config.yaml
n_layer: 16
n_kv_head: 1
head_dim: 32
d_mlp: 256
rope_base: 10000.0
attn_scale: 0.177
parallel_block: true
init_std_qkv: 0.0709
init_std_down: 0.101
optimizer: "soap_variant"
lr: 0.00414
weight_decay: 0.0
doc_mask: true
dataset: "wikipedia_en"
Each number is 128 + 32 x the weight over its row's rms, rounded and kept within 0 to 255. Layers, rows and columns count from 0. Numbers have three digits each. The size before them is the row's rms in percent of the matrix's.

# up: layer 11 MLP up, 256x64, rms 0.101, rows 102-201, columns 0-63
# down: layer 11 MLP down (transposed), 256x64, rms 0.101, rows 102-201, columns 0-63
up102 098:068122133149126129195093120133133104150141083073147148184096131124134138172143136107078097051130125108195120102117111136147120142141187125109128100105134057117139155127077142081088169093063153
down102 104:163179144126089118213114111137128169139173110117173171146156127136125112139159087144127161130114116120161131156145118170089145102144147126021166131148097090110176132137056091119144182176123136
up103 095:151148123138100168058145137103135084115123193135119164077137115110117162128070126117115143140172116177143110173120165055197097101122168159148126101154087160099167088137172148146158078101088136
down103 095:167121131100142137137167113112116149140120084108094115180073130154096170127208105136167131150052143071091121128104078164042161139175104138136119166138125175143124154069119088134143117156136109
up104 110:116103134128128150118101128108131150136087049160147049137101143106099098124096171114136104157166120146059115110064135165115140084195165172178091116114159111170170119090147103139158165125107084
down104 108:132079091129176157144117115103126185089113157146139135121092133077160063109156129141170122112147171123144173125184134076133146160133107159054183073138134136110108103099072101185109159100168103
up105 092:165115079061134112103145125139097175135108170088174150103134105103189101144139141090116152101111096115177170124067146182130118084154125079102127084106145121118132157185108191164119101105083081
down105 096:133153125122123164127130145116179085142125177186172134112154084130141178118168168066122088139217187101131109136208161109164173116108089134153130109153150149154121139119157169179115159145127150
up106 101:112129060135091144157073147167055114145120142168077075089184141116110163142124133123105117181134152149173077135165168080117109172117120148073116071145097142125178094148156099098108108125145146
down106 121:098099105113186127144120085154088161156149102146077093111145124149097176103103175141159185137122121115137151135162174133111140127137100182106164088106107094103170199143088026118124116137141088
up107 098:195095091112153130143123127152136156168087182177117110141070114113147117144208211139082095173108072116111163103136166119141152116147167165108162165124135149138096137181157168098106114110118136
down107 092:168128139089106102182156094156119112088153057130156134146133122113149135177119172125171110160194142189087160089161174127091131121056130168143109089090169151135123169091120194112130150131115114
up108 111:120107162080143183083166154102091085131139099131154132082153181152094146110133130130083184151158180121093117163118159072175073106128165109115099134157144141092097084146089127108128162100080192
down108 105:118143112177116131127155188088121131127129096154198156115148134140124132127093119090127111168108175044116135148128172066183141138147100166063092185125109136133069078114100122069137104155119107
up109 105:205117181138107132163117137117147161158173118125222096104111119139181145149116159126141122151140184159146159124147129158166170205162139121157069109133168156113167149175146175106115144157153129
down109 095:077108137115137148130045136161146061097144097134139120125164100105136104124167077173092132080111138068174094157140124120168097136122116111101120102067164135097106179152153095192145119084146176
up110 101:139177125100116117186157104101056188121119035073079104172111134116100158138070089077093115104093130123164160128094083121145110133183119104160133102152112101084148120103142138137150155141119128
down110 101:142146150180169114113139150170055126076155103125116106084136134128195151179122114116150098132130110163092148181080091073102180169146107175170155147176117129173168118196115145122152131127127151
up111 087:104122177118132148196119111110157126109134105089092185147108177131163154125134059133122171070138154107154160153158086115110111103107058119096094185084116103125124120167100092167126172117158061
down111 090:123095110049152150147159088064091205140123149079158074105165087115134085113135139110085155076184174152142108126133112125120091057114128124148087132109125139119148162166136118131081165106103139
up112 094:163153130106185179133089112101132129158095123097221132119138168153165150087137134161175162097142169137099081103074096073136143115134179132109070064109142136128144134150156114149089119138160181
down112 101:103100172144095121105114180153132087096144119177062070160153116134094141147158104116115095077136132087101136078097086116113130137088099185202100153099175121088152111131128060110136150153085106
up113 102:131159107072130064091099126099154113096120066084124099181082154075168112147166116206102096138103125151105065122118155121115110186130135142114126140138065148066120106110094170130120151163141137
down113 108:176131115135101157171061080111157115116126130169172147135161121186174094053123071126119122086158116119171117113170135127151163084094082100115145132147097103063104099102108148180110116114180148
up114 091:105096161120167148108142101129084159141060099127158147116157139095157166145080066091173139176112136121124154116083122097158162195111126135124096102151127161064163158120085154096071138180094091
down114 100:124141144162168133167081113120109124138054126128146167085116110104171103154113076220128122167112135140130143134164113091173097115107100064146094154149114138117113136071168135121125148229128105
up115 100:146159148138105194119161128121156125165122153120146198136168136105112129148153082087146137074221126079102211160127164139116132098191130141167167135099098159165122178134161151162130133117130127
down115 095:123096128159136142170123129070126190142106121090090150125120120161199136108108202104112116099133145162214105068160182165134131118083123125136131092157156069091157149147116183106138158151118147
up116 098:062136141140143137181125164141130154119110062082160167134113137151138115127185106129139128123132146120196165092158118217210156143166078161127136155164114167133130146142141130157168173129109080
down116 084:065108053142075146143096119105090145102123106106227126110077134135155165115129105120131131126184117155141121168111116154103175157081116134124137121152095124126193071184142109117135136150133063
up117 082:161168080082125114157133149112167135110112076123154124106145085152177107167093074097159140141034130099123114086117157134132164101111094172102174065122084170183135074158154127122118145105117124
down117 085:057089114092071097128100112132109067102137112089127148072073098094140151129112111083150143100130099206113104097084094132146130152096121122173117146074129134085102179086106082095152126106102100
up118 121:182121107100121166108120123105108130105135083090122150145123136082153160147174096102116136114070116103132137157112163140175035107096084110100138129158100035145134105095161148112143183061099111
down118 126:155169130107080134115088156130125133095146067196129154186170121160132125159136153162107148160078129076121119127119138095154163074119115150056140140133119088142165104066145125146166137038108108
up119 095:090164160189122108193106135082109101112097156142136121152108135066050073148108152147077089109133177127192115147096154099109158169134168114163137151130207114171120134119154100118141113127111108
down119 105:108091147093113166057047108113087116138164124140149158104118123120176151152182127158168165098046095164118142078168155114161126151185091096109110156111135137131148161135143081118111175111117095
up120 102:123125169116135117127190131084189150136178126097089139128026071109112115120121107183107112147103153085129167161082181173120061128108142067118113118132165131105116098115163129107148110110115164
down120 113:116079123092161089111134184135099162176049080101104168139119137151139154117169131138086102146073102134187187151139147124152115121143102165121170149098127147091092102115167122130086132145130218
up121 101:125142135126096107146101114103114104126117175107128141125132117100104162148146109119123099058150138143142156165165182206172089138102153086120157144137117064125147135128175184127160077033062115
down121 127:080135147122123087092200214128173147125177082175134120138132128057160126134160138144123141130173104151185154146136144134178111172099107138106137169185164120163086132112138125153093100134071141
up122 089:126081091129126131090141113105139136134177110087135175074133125076200132040166194099104135140113147104115085115145167126142095169148160185149115097122112149143173168176127095169158099131109108
down122 087:124112108178112142154144144156157152133081153118122108141043053115132081105120093152114097103087151151103130100130100139156113100114136125128149138130055082130130109126145205120210102127058091
up123 094:159129140107148193088169097110084119141161118095120191083103159131090174179156119166147098101165139132192155137119130171122120133114111125142145091136131137203131196063163175137131157081143123
down123 093:118122160074151141147126120157112139151159097082107138041159112133152152119101087121166175155119105135078129112196092096161157076105158151105118128115136075080100096220151146162107121098132107
up124 108:154136111157196121160130093102122101137083110117101078102192165152170106065146082106139107139215142151119129110086122137105120197140124119166119180144176210149156141122108119141130145112134106
down124 094:115142115093115142160132183115165147096158093115175141088064118127164140129123182170104084166113073070097096158146148137110106120125125159080095103122214047098101106143151119109158129132098152
up125 104:155166102163142162136138134086150130128096133153057127187097143165138120125072141106142095132129131125160177050171137176136123163193163073152170154135089111110088153088183128115092096119160147
down125 109:138144140148090128149139110161168157142112135145106131125175133148101090138108146184163057138158134138135225073190124051176112137151114130064077147156119118125128078150113131165149158165122115
up126 120:194094136171148122140094089159118161171125101119116075134171099100120132100186107119070050064169124092131132097137127087114100136070131104096105157144143113172101182100104108149081118159111126
down126 124:085106052156081099110099126133174172170134148095100070146087178103161155130098078131154151139129159067127140124098143104126081095183133171091118107108144139185155129207118138128117132122164123
up127 103:128139139089111152078052134103171108116123161132140130103012115133136171155157084121128159146067145110104108153162183084134146105121167152138181119144141148134130184186080119131118144137153109
down127 092:161132150150144113104159111171088093116152082110153131192201134153167072124161205131155112100097117127088132119115105201143126178142073116167110095093153141127143106081149145133101183125089148
up128 109:107102123117113144117150150094129136076134167143179103182106073109124154126109077088079144040134161095134159138145181172115113140098113127136103093152098042164125130130104072104156124173099164
down128 083:117101083130143127174197099148083132092215138109187155127094131153155182105126126109166164101125102100122095134090093094109105211098096138104113120105152081093137121130126080158100151157165108
up129 102:064172116133155122112106140136086106102142122112091118102097112107152106060142081149075113090084065100125116144102152129052139130074157111133132118128168075161153183140148109168102168104061119
down129 101:181105121133164175159158089076106097107102059118112164183130104162121136153145130085127152165138086108160133105191143121143117135160174093096095185102136159105122155185149063170133169120101103
up130 097:133101134104090139103165181106131185113136171163181140157141137150147131091100047092119190128078162187083149145172140093138116110137161110108117186172152091111176123085123118149164081122113121
down130 104:113156105104155121103187123122096088089121112161174098039118108139151093141129097116127140171098126154128135127121110098127126135137196098040116143160116121194164066099145139144065119095167106
up131 099:166129101139111131051142126125146110197116067163116060216078129159132068129136129171110102171146114190112102160142161091139124145117152107130147077131128117151102082071133117119100147118141125
down131 096:115134153122167082090109083136088101108147139077120061142078119114084166131104120115156133126164180124106071136102182165108177144094114174061117104037118147145101165128117128163157160129113129
up132 100:129062133079131063120145136096175125155101124184079093132117151037134143135179179110132136162123079183114111143160092103140151149099116121081133138149135150102145115123158134104142073119201102
down132 110:110104146089075131159125070120181116110116066110157094124118091150125208069076117125088144071169132077132113149104133128123111118177097108155136189091115142092122143115149105143097183149090165
up133 092:152097132130151104118125091128093157132152125118134106072158102085144041195117151084133088132135146095095102134107159121065080111132117154138146077124136075093139176075088112129077143094179173
down133 099:119132155178145139232124096111143152184150126149188077153133089151120116169171111109151158185127114114165140110217089088139092166141144152109174135160103100158139119153153118138155134121096139
up134 088:112097177199139129055098127127087177184139090092127204118197112147132096131114116108117097181118113153084082111132090120113094144085127168172132128112178151093154152098122126099126125100131166
down134 071:138167073114160144097100111130173138122128119190183103208088143121161135125117082140168133119040115099122123132107062132100092121153106160088146162098104137157167147136117056108127176119113121
up135 093:123131135114116124078097140112069124100193103145143134136064111080140114060128162143157089137081102143067107127111095152147116091124107114060104122134119139112139163166192107042096123077137114
down135 099:105177179109111190172090170119138058146109110152149072159135135131136159138083182114159100122111153166119086103140083178111142137154146161191100174171153130109108118125105137193121106180102126
up136 093:139095092136137148149133104156116144118116095164082079155076154113210112176073152082142132189136086167071108131160155130161127151145154097159181136150133192152105106098111164148107134073163122
down136 101:102176123177108082112118169073156099114116135104080110128154137177101151110139105148084155175134148052126126091160110109095153123113178165066125065096112150097166093115120081180115145164126090
up137 094:106080134100150131125167114113165131102139081108161109140109031079200123150112108131150080112130119160132196092156107137136105137075121151149094115127163133163109092146150164136134076074058106
down137 090:085073159089062090089068130102084080124136121117152093168109152165136162158170074045107110145131147157140136103110058123128114115096130178153062115134133153146142131128089111126143166141116112
up138 092:104124099118172146090167122102153161126121175115206091097080103128120151148169142118104104130146143174122146164138133093127118134104071123159141153111136105161156190139131194142016098144126176
down138 099:066077156152151169094127144127141102027135120143121163147168106124131139135113083113092089108161063110164145135137120164116149125130116133125126183105190065077082132091078097106146096105146132
up139 112:108167086118095155148141060089126119135068166114106165117086095161154123140147168092115105116140121137131152170159109122182114177115080113117129158195086144125138052106156054145134117132064130
down139 103:175104144113153105113121112122078112158082138087133128082154115155130092099176085104129128149103142116174088104171111112057118113182140104190107169119182157093128067143134158165145098196113173
up140 096:170146170086149124143180139133151096175100084133193136131147114097106149127152155194096120116162100094119125083167145085124218168171149166134075142148147137163187137170128099142101103110145105
down140 093:142097089169130144144084145159129134097151071135105140152198151117082158085147093167117141124194142092121168089188166134094157152169177144116131106098177157119194138113136126068139136086145158
up141 106:116150094134146127122177128124084194155115154130154147132100171112142103150113181165153133105100139125121136043130184144132150191131135183144193102161178083187080121099103078097107099112136125
down141 098:063119121138149127163086138181120125132133158116156070084104141145138092157128159150120140032054144093122153062149165093154128175163130154085132130106152121184119100126070123151132125159154154
up142 107:111157066109081101074093169099132117094085174073075135124120129080096107096110072111120073136077158126107163135139182092149127096103131092122176081161128081121147092107103111119157103110131084
down142 098:125073094099112162093139153130077125151126136091088117146150159156149107106151146149155133103127083085081149119155103089202137112162135145163031128111102076115059131118099105053142131125131101
up143 102:125099189114155127142166134109086163206043103184116116114130185141102135237145176155144128174126165116140117094146117115091128104129125113140118119105123135132090136091152093121156144143172163
down143 087:113146094176062113205148112102134138106145127136078094113211109095100132179129125080133172105115194110098146148100098112126145121133107116173147098101100131118148151177107102158203087159123145
up144 098:164059155182133135109119128102155139113090073139105185091159126093108136129149134169157177139149132087102142183132067137078050057115139146118113141137110142113110168186120096133177106108109109
down144 100:154154150174150135101116128127084165092204144120143140133172174142133138152140147171128151106125135160169210157128138139163165114191179145169101160176172145140150107099169126113096147184122192
up145 108:103124124108147180107082102084093135045093068092110130079182119171171117167165117095101167123169110133096144133156104118161122139119123063113097103108108127104137193147183091081119112133101141
down145 108:116073177127152152123122104160106175132108127114096101176140102119146165145173158138187092151081114135144205112180092114151101145110096157153151189091150097173099122056087107131139152099108086
up146 094:155134128110146147111162165080122106135094117137088181145136073121130114107129099201130224146082109185137169121141119091125129109112087137160156168203097126095089146126138176129154144120087183
down146 086:163069127182114135118140130149122156067103148133137085149075128143128116143166085120140073134148132152169110137122076184199135115149191103137127123129114110114157198109146025113112113147102116
up147 105:102157120143080137080087140113066136095128154129124158155153107108136100110108129085126137107139117179124124154135178144203192135080148172116127203123137114169174171157125185182093112094129175
down147 096:141144121130176110102129128120091107106071072118062160070134115108170146127136157092091156160143116150118084155124090108088159187058118156135154055127107140054117169138115110094123131147098171
up148 092:113123118120158115166155144106118135124027106086089105154122136125118102103092132138059149125085115089102203145192112136133090099118130156158120156053093176139161095100103154111143179152128158
down148 099:076116123106116191120059148110076141122141144142187090113183150086113136166161131121103147154130158078149150103164151132133131131083128144144146092093176160130109196081174071108163103164125178
up149 105:124155191157115131064171130110113178126153120100193158105081161098171061110147173118102133094154126097146166108107129141126106148151132139174216120188121085155109168115142116173110137134088127
down149 115:151167103119209133150079144134137143091131097186070125104130110105168154108085127090089150165105102064083125160098151111139165139118128093148118158167088061137129114129159172064117171148134163
up150 096:149127090109110140132063131151080082158145153092150124160115103144059143169170114094143133107197104154048180127137104134126100133114085140087119151120149093129147116103118134063073065157110096
down150 091:081108094066183131081130146159170154105062096117127117110119119141118149131099054139108123124115127093097095139061122125112133098116173118059077149133157131039143144134157101133136109147081091
up151 097:091102094119092124139103115144102195123128169145169153123120170140089132113142121093128134054171113098201143114076068109126132147135140173057119176093123137119127108165180096167144117162136063
down151 092:167178130124143153185134163121109059126143174152152105116119138099128154100099163099169180164178166159153114137095128126103134113115176186148120102205145154103179096129156122196147163153143173
up152 113:183076173079092112100131117124113120093087111082125144172139153118181095124137089126136169068094163104123117106116080107175092115072140155122124097209150174161125148110154159150178116157088122
down152 117:147172111131129143163104164181141207141148146146051159104118144181118124129130141161138116119116119122082145073104140103125184161123157112131143094108112050080077136168122052113119095109098091
up153 104:090085139087135169107093088143118144123125162136163110150164118111206158128165150161176117165176169135126139156161104136114124132127090115136099125165042091183110200099159123147112137091063142
down153 092:171080127131106132142096197192128090096100214191133074136154128077124146112094127099132137127094110180108129148156089122107104172159085116172160098200141154103125123119140146117158089120123140
up154 096:096133008112098150089128082157132142146182096159156083110163102169125138125154082113081106112089116111127120118098144093130184083128111141118113107080198099155155159133093112111116166156139137
down154 087:080133088166169137175172080152149133153061131169171149133127051096165119082152170120102094167138159125133153186124114162094131108093152118152100115196121160149160111111125128088091098166101138
up155 091:162133155120186113141169105120141199177127155098187104149082159147208092111106141145134098128095174140161113106187099051111125124158159139146114145141109120106116158133206114129094132093161113
down155 098:141083157094178066153093108103134058130133164120104103125115143116179078069131150112093139097092168170142143095176101090090114120141140140135156160132139109093087124078144081098159150086201123
up156 097:141097193146126097086149114117119116066152137133078116104147140156125129113113093195105087171165137201174126158095117115077097120119154120100115122142094088102165164149188184090075123095097106
down156 100:085110115184110129162143106113121102066127085143114195088089156172128087113099130116154147101138133092096172092074144135154138125112064104138092101049128145128141127114090146147126180087131055
up157 098:108126135109094049153157089101072146141075098127162134121165180127089154096096078171091102111133104139104087130152075148104155111116165138092101167190130091121142156140142079114106123069098179
down157 114:166148082117089134125152143151181157124154091083029099111108157157094107111130138162163100142140086053114110156135101133116126150151104148070088153161156090134158088078170147088119175131115149
up158 100:105219140140075158118138149178092171127091146108134131133073095146147115131109121110079070138044082102140158112120129162083198133121134082072139142136124139097100163121119089085102133138129107
down158 101:162127153127094153170141153095128125071119140119091161125071131165160146144164169131101128169132145143121151078118067163047189127164088169089118170117145118090069090162113158111150125148182148
up159 128:074127103138087153142161146164086157166087119165144112071171051104119127070113111126125073127139097078147143144146117147114135109158122165132172151186080150078173130136102137141111088065123081
down159 107:090130101109082118161099147130130143118167121158166166134153148142142078182180186193080175112145153102143136104163102110125055073133110097085099153104143058145115144113084117112091157084132118
up160 099:076121161106132186131088076105168156171080135151178174086081140097095097117100135063163097111177081186140110173145111127125176128150096102134126153095136112131189153104118160122082129150130114
down160 101:090094149183133091153134174115142131158142097092102137118146090147138095140128144132057115130181071121117165129078150154147125072106124096067133083169125113105096076128061163051116135114167129
up161 121:134111090149190114165127112117088103190149150100126123144188083108143196139149123222053158151156141136129151165121095144151182181132139117135138128151128138149143143095105151156071146133161172
down161 109:112079173151107170117169125127185092125162105096157156141142110106179078170105151111140153097118105220174107108109136144196135157070129086114106161128081139108105096081159087143124123129143090
up162 102:111094140182176119135193144195104090125150140154175163120096160141088182162138139097151190189130114124114112176115142088046108161114086099113125119132148124122179101146183137153161110127128112
down162 087:145149182172123145142148146082176130100174122124147123141180151141147159128103113065131100132107140161158087134115159160162070132172118129076044155165158139145122165086144112110042132171110155
up163 105:139182115116127111056139141108116108128082112089139131144113117105085095137054128205148174130129094184177137121143145112142127146109096173148124104148102204129105094132077053113114163130107085
down163 096:123130103072105095094086081130124095105186167108090133126112152170189077166140143159132172114168094041110079168120113154091102111168136139092113101140150117123139106134169139077111111113165183
up164 104:153174122133103118130126079142142144048159111124150113180044095091118114076085122127135109158143137122075160179088163082163107145148154139147088116165137115050137077110130134078108104144109144
down164 091:081185134072191133149157121123141145178117116133107122160154099117118086196201133111084125091101168144086137152125120111105104147099110141148167100081098138135076148128113081195185174130126124
up165 100:090144153123129157123140154128137089108086141155176146066085114065068133101116080111151150114171175100130166120167089111172084122120112057132086169188086123108080129123144112154142074127125159
down165 089:130121089121147127148137128118069194129159121090110155144141096169087125134062113066104127102092134142178150126097115100099098173161103095059092168071180151156104129160159153130094119129096066
up166 108:122145142200082077131154076120125112093125125111092187090059078131142138144101150212085118110140108113146163146102107110068123104141155146092089131144154089176128120128160160137073127098106088
down166 101:078144085128121122177100130111199151149102147174111125122138161142115070145062134140165088107133127050123114129083132070121111192182151136079084145121103056155116110108093155125162127127123124
up167 087:068131105129115116098083127194112107157093132191080112119096090158140135116103128172150121126092173121075093165147122146175147114167091147166124102164118173087110158153175204149074091144113136
down167 079:090156166184107107165135122105112118095150115174156115118175154094175187124072117085130127161133112146195071122135087148140102144116167133069129083081152047174127134128135124087123169123131097
up168 117:108159142086176085162074126131127108133132165133126144168121138043112117152161102120097183165112166166185150204190170149152118088098139105114163106113061111118109126080151108143128099147131137
down168 123:139076137156145133086081107103105054104115125109120092109114204154177161115126089116176118177162163076128079116085171132112086089123149165078087133138134141144136165195145131155127109130121171
up169 109:099107130172127073160163167110137113115111097163143105161132116139159045138136132127121146098200175215137175148075077099111153120140169173128173135117100154109177111131178161135124107130131096
down169 095:073094128158154139141162051167106134110172089071153089117156135097186115122147152126170103099159062050136150089067122155140118143126131081145068144132109129127141124102128143165154169162110141
up170 112:084104110099103096184151086114151064128139114121088128139129101067171197122096097166165120145163089137118185122129137181153092110115100081096141122145164114136124090109138162141074181066112161
down170 109:136127154139118136091145138096067124162157119126147168112112091156171119103144099162146149184126195104137096127093149101135116088121184143054096092132127092166088170130105218108140150074138175
up171 100:095131156138182106100117147137115151129092195143066145127154021170159128122088090107154135119151090159112115114125134092086099194082123133143133100129118145169143168099181186118098105096149128
down171 100:117137104150107146138092164094176100146163153156144056109086147012158119141101102160103145156140142120178140108175168160177135117110161134104109136177161120122121130198128109158185124131153122
up172 084:125093134152186167182125078130133105132162117102116031133087174106124132101163126143137095178079135111136134166107139090094096135133165134146164169157223139156132110123147162154130144189112113
down172 087:125128171132152120177117183116147141122123039163112170115152132098169165085120083172111157141145195197157091152100152111102095079155129094159158139147108107173104121143106134102073141149137077
up173 090:150061119160184144154102129118143132185109094114085103105129085140119167137078049154126138094159158094079128124098122058128156068155153124101150102177130134088124113128142193171114131084149135
down173 083:115206100120142163140149170144090099108121127151142157127102190122076128132159135159096136146098173170084086092157087124077158122052126142226115113138102108155148132108128174135165115139109161
up174 092:069165128137141112144115133065136209163105129122177174125136141154158116089150081174128101054128128114076130095081112143120167136168069145167109120142171142095160188116114104136159128136115078
down174 102:104153167141131165134078077077060120037108211113082101126152103096165129094161165091158136126120139118133094132136125125097141106178091112099159089131164138095164142114110085113124170145106155
up175 098:101088121160104141079147168158143168136128095100156084114145085142126054158085151109099123096119116131075124122150150051189181157180168123131129141189101112092168177097157133140123113097153114
down175 104:125104239148102186105069093152106139113140071126148086159167139090150083125089119136137174115134169138135077159139121126131143095108174140089109165151084109131124110126121183134056112136151112
up176 111:097132142142141116174100142110159142129127113135109168082198192049166146183079165146144137121076150083148179097104120087135156172189115097113134106147155119124100110161107070139172154110109125
down176 105:098118132122127140120101104126094133105130110089154152105130191073133126122136151131132154168084176142150112186082125136071172168157152135024138145140138135095155114173133042133137092117165180
up177 108:155126129181092161104118129132054095105071155123099149134137073090123139130084114180118105156110130116124144071132168094156123152107151092060173138161069092118137172102054123158144161086132152
down177 104:105166178087117141074120128125110122161084101108155109189107163089113169176148117170129154122067105125146180132122133137124129139095127083141165194081160120088132167119139129125157228177131120
up178 091:145115180031145147177110104138139054090135126109090069113179159100099115118092096131159182088138140126092127161141139147105125038123161095126081116107146118098147090108157116119136119155108123
down178 089:104069103156079087120146119127127147114061099145122164133151112106067094106108163163105081126107111207092109181094114130092111137082148075101110091159077080138136115124134092141115093125077172
up179 100:133066144035132067137158165163137134135040153150167087072146122118146122132140162148203081120151106167132160163109185111152095165149108129115135160165125119112136121125156148151108090135122147
down179 091:149123124150068149097109093114126149098177158168109130139125162164127149110163122177133158176169072108099119139102089143116139106225114167109089147085123110149129097152194198149153100114088165
up180 098:164130126131142098128108066117148142114123122081095076177148142045115122153078118087125073188174114097090079104112144111142114114124165159142066140147159110145174140094107175077126141103181110
down180 101:135114179186178101177111114159087157107150133111154204131105103142157067136125110084150066142166120185114164126112085187058116126136126120065141103118137086107149127150146094137152101158150130
up181 109:147098082083064149127126135088131122122174137119151113111092142103109103142140154148112104112161081126190166166169181140166164091147148074130179162208191169124119123157171128154121099084144123
down181 111:148105137163093105162117117060135107114090131097107122148102093149166153083109100167029102118136130141111101114056094125133065139096149111205162158133071121133135126165141160085137090137153142
up182 106:156132118081116133178129125115117110140140095123131168079081114095119135103067135145139065110126161108184100125142105127132153056134149158100069120165140126110062158087191111098102049153168144
down182 087:135149125093159174105167133134096144123104081061172127112125145107129071145114095103077138074116098157137110136120083074128120141060155128172153078097166119107161106153158208136138191163144114
up183 093:182141103149124149120178146120136178138135142072127077146116108089163112113155174123071158100172085155161084170131212151125115133136130175162131133125082178145164130102161195113166157115165144
down183 094:135185135032130150118152099163120158102081148170149134104108113162158111097124093112109088174081186089154133087123110131154123164135132138101107152177096066106123132103110112129095098185068168
up184 115:134102122113133080128128063145138178130109115170091049108101155056120123155098130117111107171101107128187097093136104117083164134150166082096115171099120083091132105169130069161150142069153128
down184 107:041111187067153051142139123104119089136132097121132105084181094129159149124143114136114172150112117102115111114178130137127076117122175107110127090102173078133159156120084178143111166078098100
up185 084:130139139115118120120170123124130123160123185090143111079215086091107110169105091135131129080113058093149094143120096166084150124152185110184090111134143127119189097066130128174096157109136087
down185 087:169110162117087110146085066116102084142104101102157153128095119078099131115104116087137080160124177083065104141129114172149151171124088113164106082078125109136134172094081053139152095090122147
up186 099:112110080143055124190094106142049167141138148105118150070134125113141153118075109104103120113116113157111089183145101122113068114124128099158107086139111126165145149090163069180182119093085122
down186 094:134124121148081144081143134100145100155126125132092140127130187164118117138198119182151137072176132151124165106150134081127143087087121160226090068089078116095116122084113163127084149154144154
up187 103:077139148192068152186178130119149143117120097084143189103091130116121100107104100164089090144127119123196133161175150120093146093165122139093167148124096184082148122165171151135094099083136151
down187 107:086097073092192186118085137158187071090164191130160118134124152101166137106114113097134127083126118125147149073122120159147159081136107138194138179132089125113114135178106089151099118131153170
up188 108:112073149106127177143118123142162151140144112104135101183085092130163142124090103161097094156097098110120211184144122080070145160120161151091185072168123064104105138115159161123136159165137107
down188 102:120141134144121105151096142131170155137152120099105137132108072147141191126099137086111076170117133132143091152168095072050129172142154194135110092115133113176122088103146186101199145165071127
up189 098:100157175069151132111169106140153078105111123171148132159070110100119169140195148140116121187119131084159111098125210168128109085168128121127161068087109084121143192111122120128138111124108082
down189 082:162179096183088141184169074117128126132199102110145152097081144057129093104094164100104137129154070083092151103148132137130168131131083132169121139116078126080107111130099143141117097176136082
up190 091:152081152084116150044097104120159118112135123140147111118109103109134138134176105128153147167114148132181148180083170104107107143128131150109098072117161140144104081110097114123147033084039132
down190 099:103156135152123107123153105112216126169120117114071078086071143122153115102090151162122140094144072177101110140143114080113108118057094134157120126159118115188129110162167091177156182122151094
up191 085:132083100153130082121186136096103168119115117150139070098161127082153123122108087217082178120129144157076145110147107143102109124113185143147125138165168154115120060071191149128136111144151088
down191 090:158092131180098188058118129148128127125114109098098093101131072184078097148141068112200129120185164155138151126117142141123128126100108169169147083093131152111140148131137203126088142114135185
up192 098:074141103048123099130111093158129100134091088144126137062103117105107103141142065114140166118161140145097115149148108115148163100128145109082102161141096109126076036120114148090118143075117205
down192 086:135187159121156123140133149080097127147093147098053113133129136141109156139135201073095082144123085150172144128127066087118061113199147164161154147139108167144116123073133177119098149148121099
up193 092:129125155064080120140150136119171157068184113145193136132144133110114096105103111147094113091149096178197113145202129142150118116065108144093121094098130111125103116097214159120092153140100120
down193 093:185159214120103174140131163118120108121152085150170119123153106178098137126203163089097099088133078094124106136187110103169115170127057172097127140107130128121135141087117084120156140158118163
up194 089:161096110158128153105103174095196162104117150140135159131095205133127128109121173188093168085182120102139123104131115157182152129151136099119125110185116072182144159149124083136089114070089156
down194 096:053151099158165175173117121176094133176116134109110161050105133070135112152096097073099116117113154123089078124116109100126132185115160135063169083143131151132088111136109113132126168089121172
up195 100:180158133117072151159105140173149074162110156095149122079107108108117136051191108147151118117099135100107115099127176158192064183170149137154115127126133140107180151165142067144138139140087132
down195 095:139106075145074133111189103171122168068167138086112131076130101124161112074084055138143111050090143133177112116151133149134148131055093123127122174124119094122152152144143150086164124133140106
up196 102:127067115130104094155107120106121105176090094087125173122150093118123161106092090104129125129143115092123140218116121135144136115106167198125181102141148131173171167170163103089115217132087143
down196 092:186115159157160189093124167135124173121113132118114124148113087116189163116095140149174144140101076111134104130090101128102068112134165098061088134078167094125183123149049095114132138111139173
up197 084:149070172109097204122142120136141068120122097048121077201135103173171165092109153139112112149152164124171122107142154121118127073101119067107145094138177079138131159145116116160131114096132114
down197 091:169126146092116147121091132101146128139166153104109169139193075095132132173171131000092141149155089084156136152099106147127132122124114146096115139123094140157105133131091105155092148172155109
up198 088:121142131138116153140104127098129196123143162161133134132140082082135112089162137130115050151113121101127136133122224090161112085171107163112108095198126085105130119156118134168101081187069163
down198 100:136127133105149086101118115143099080110156159112166188097127109105110117071074162051149111151196124172124109134140131137087138143117066107122117069162165076135132203113127077077137137127112129
up199 100:122159171134170126122134148155148138185120134111073111198129101124161147151065134146134175141124103116131173132113117077140097141152177114114161092187131125121085183052165065098105167093110096
down199 139:081124060149143146145185151144163166139125177127144133142085170123063136096140131085126108111121084099125110183082119103143195167141104123115169093107136154102085172133118046118146116126071102
up200 090:063143060118146153089130159117092129139062164146137131106145171139092099072109075116149158106126129110160078124136133143048086137092079134128100156126164106145156085136118079056115111103139097
down200 081:143131174149168133177135085082133099078166136055196116138178088124125154079083161096140097129126106132138161086156175120121099193101139070143133104179138144115110106143072121138111118173158124
up201 114:136120169126128086133085131116100162171146057118117060154083130110140143153045156077102099134142173092120135176126125140129116171103131149090165195174090071169158118107141083146137149153120134
down201 135:129125047110141134156155126144106083064107098107189164175083137150102201108064082076124139144123157081096090117140178132140133105158137126157109127111152129134135178108113091076128143161174137